config = dict(
    qk_norm=True,
    bias='none',
    init_std_down=0.0,
    optimizer='adamw',
    beta1=0.9,
    batch_tokens=65536,
    train_tokens=305100000,
)
Each number is 128 + 24 x the weight over its row's rms, rounded and kept within 0 to 255. Layers, rows and columns count from 0. The size above them is the row's rms in percent of the matrix's.

# layer 7 attention value, 128x192, rms 0.0669, rows 37-43, columns 0-95
size [ 89  78  79  95  97  94 103]
[[153 112 135 168 147 178 141 131  96 136 123 126 147 154 156  89 134 134 166  94 116 121 116  87 139 109 139  96 137 160 110 138 130 114 139 137 154 114 133 187  94 135 136 135 122  92  75 110 137 115 137 171 118 103 123  93 141 144 135 123 128 132 140 106 100 108 110 120 170 125 107 133 128 140  97 158 156  85 127 148 108  67 126 148 120 100 148 104  78 125 129 182 150 146 118 107]
 [160 123 139 138 154 186 168 139 136 158 137 149 145 138 116  70 132 141 139 110  98 110 129 165 145  92 136  98 136 118 125 137 142 169 107 113 160 139 135 112 123 114 152 163 156 136 144 146 137  93 132 134 137  68 144  99 174 157 138  88 105 119  81 122  48 144 105  89 146 112 132 129 127  48 110 166 120 116 122 150 116 112 158 176  84 128  90 140 115 142 137 164 133 116 109 111]
 [129 170 160  76 120  83 126 111 139 121 128 101 113 120 139 189 143 100 120 142 125 147 137 156 133 132 140 126 147 113 174 161 122 104 111 144 138 117  88  42 171 107 124  95 127 160 187 130 117 108  92  92 146 150 134 130 111 108 103 107 151 132 118 168 155 143 163 152 106 133 129 140 129 110 153 118 121 140 143 137 128 181 127 102 122 160 123 120 148 108 132 115 129 129 154 147]
 [ 98 172  94 124 121 144 117  61  90 102 149 128 122 145 124 123 119 131 154 153 148 140 151 121  90 139 109 135 106 119 171  95 125 127 171 152 104 159 144 123 160 155 119 124 113 149 142 101 119 169  72 143 114 152 117 137 121 160 125 130  98 147 105 154 164 151 140 145  95 130 139 121 143 168 153 161 133 163 136  84 143 119 127 111 176 124 162 111 138  95  91  97 123 124 125 149]
 [112 151 181 135 141 116 158 127  91 118 135 156 151  87 153 112 123 120 127 153 150 115 116 143 175 105 128 109 139 114 162 121 118 131 136 115 111 113  97 103 130 104 121  97 187 139 152 135 139 117 125 139 108 127 122 136 143 112 116 135 141 178 139 134  76 137 127 142 131 146 140  75 136  90 113 118 109 159 121  92 139 183 123 118  77 139 125 153 101 149 136 159 114 146 153 126]
 [133  87 147  95  97 110 122 147 144 188 131  66 123 110 112 156 124 156 111 109 149 142 147 169 134 118 161 176 151  85 157 145 179 116 115 115 117 116  81  95 141 112 145 100 135 147 164 132 142 149  88 103 146 185 129 164 157 102 124  98  96 109 125 139 139 150 159 152  83 127 102 162 121 158 110 124 141 116 131 151 109 146 138 112 125 125 116 106 142 160 148  89 104 129 149 161]
 [153  95 164 139 124 142 120 151  93 129 154 120 122 161 147  83 145 126 134 101 126 142 124 116 115 100 115 116 126 142 138  88 117  85 106 134 133 103 127 220 104 144 151 120 124 114 102 139 167 116 162 155 127 114 156 117 155 128 161 121 107  84 150  88 147 135  95 109 136 129 146 168 103 157  75 106 131  80 132 162 107 113 145 131 142 135 136 156 107 158 133 139 148 114 119 139]]
# layer 7 attention output (transposed), 128x192, rms 0.0646, rows 37-43, columns 0-95
size [ 92  73  85 101  98  93 105]
[[144  86 126 135 129 127 138 144 139 141  75 139 145 133 112 129 152 134 198 130 120  98 164 142 142 119 101 123 142 175 121 118 121 119  95 110 126 146 147 114 136 114 118  98 181 158 149 125  91 129 128 129 111 143 123 105 108 152 115  80 130 135 103 136 146 133 106 148 100  97 142 127  99 116 107 148 125 109 119 122 111 139 103 143 142 143 139 131 131  65 115 149 174 110 175 126]
 [112 131 161 106 112  91 144 102 108 169 143 117 122  89 172  75 183 134 104 136 134 124 128 145 102 122 138 123 141 134 123 144 127 106 145 156 146 132 123 133 113 111 120 121 124  89 126 160  94 124 190 127 181 151 171  66 148 105 118 147  89 125 140 106  91 129 125  88 162 133 166 122 132 127 132 119 108 163 135 122 143 123 122 153 136 148  96 166 137  60 110 135 135 119 107 107]
 [107 141 112 153 131 147 139 179 134 154 103 143 118 168 114 133 124 121 119  88 145  88 125 114 129 134 135 125  81  73 160 115 147 140 127 131 138 128 109 100 159 112 128 171  74 139 142 119 157 114 129 115 128 105 158 136  95 100 180 115 137 128 154 145 118 174 143 172 101 119 109 131 106 103 109 136  82 141 145 156 146  84 123  96 153 102 107 111 137 216 106 141 120 156  77 136]
 [156 111 143 134 105 123 139 156 114 105 106  95 142 123 129  91 142 117  80 110 153 121 120 163 172 160 135 117 145  96  96 149  90 150  87 107 154 127  99 117 131 121 150 119 147 148 155 119 133 133 136 140 114 113 103 169 114 154 106 133 116  77 158 116 107 164 139 146 106 171 133 117 126 149 130 128 123 106  93 111  81 128 130 149 145 149 128 112  91 142 125  60 118 125 142 133]
 [ 86 100 155 123 151 120 118 146  95 108 128 173 139 101  92 130 113 142 110 120 129  99  99 130 138 128 133 130 124 118 120 100 134 124 152 197 135 129 173 160 169 124 111 107  92 115 139 124 125 157 138 150 157 130 160 111 115 136 126 159 105 124 126 133 114 165 127  56  86 162 133  92 167 135 113 141 144 121 117  95 169 112 180 114 110 152 112  88  73 166 122 147 146 156  81  90]
 [113 127 133 113 144 125 111 179 158 134 120 141  85 168 106 180 119 121 121 150 155 109 157 103 117 118 117 152 152  87 188 137 158 157  94 107 130 144 128 110 122 131 116 116  95 149 111 117 182 125 101 106  84 130 150 125  60 137 138 122 126 141 113 132 142 144 133 134 149 141 104 157 125 161 101 159 120 133 140 148  79 113 109 106 154  89 140 122 152 140 133 125 138 160 142 132]
 [131 149  68 111 132 153 143  98 129  72 152 111 131 135  82 125  95 141 149 156 105 117 161 116 124  91 114 126 130 128 140 126 116 149 113  98 138 119 177 148 105 128 167 105 124 106 117 125 145 116 122 137 134 127  92 144 106 134 105 124 101 107 115 114 179 118 144 108 107 133 117 163 134 126 141 142 171 122 137 135 101 105 154 113 147 100 139 140 123  95 124 135 166 159 120 147]]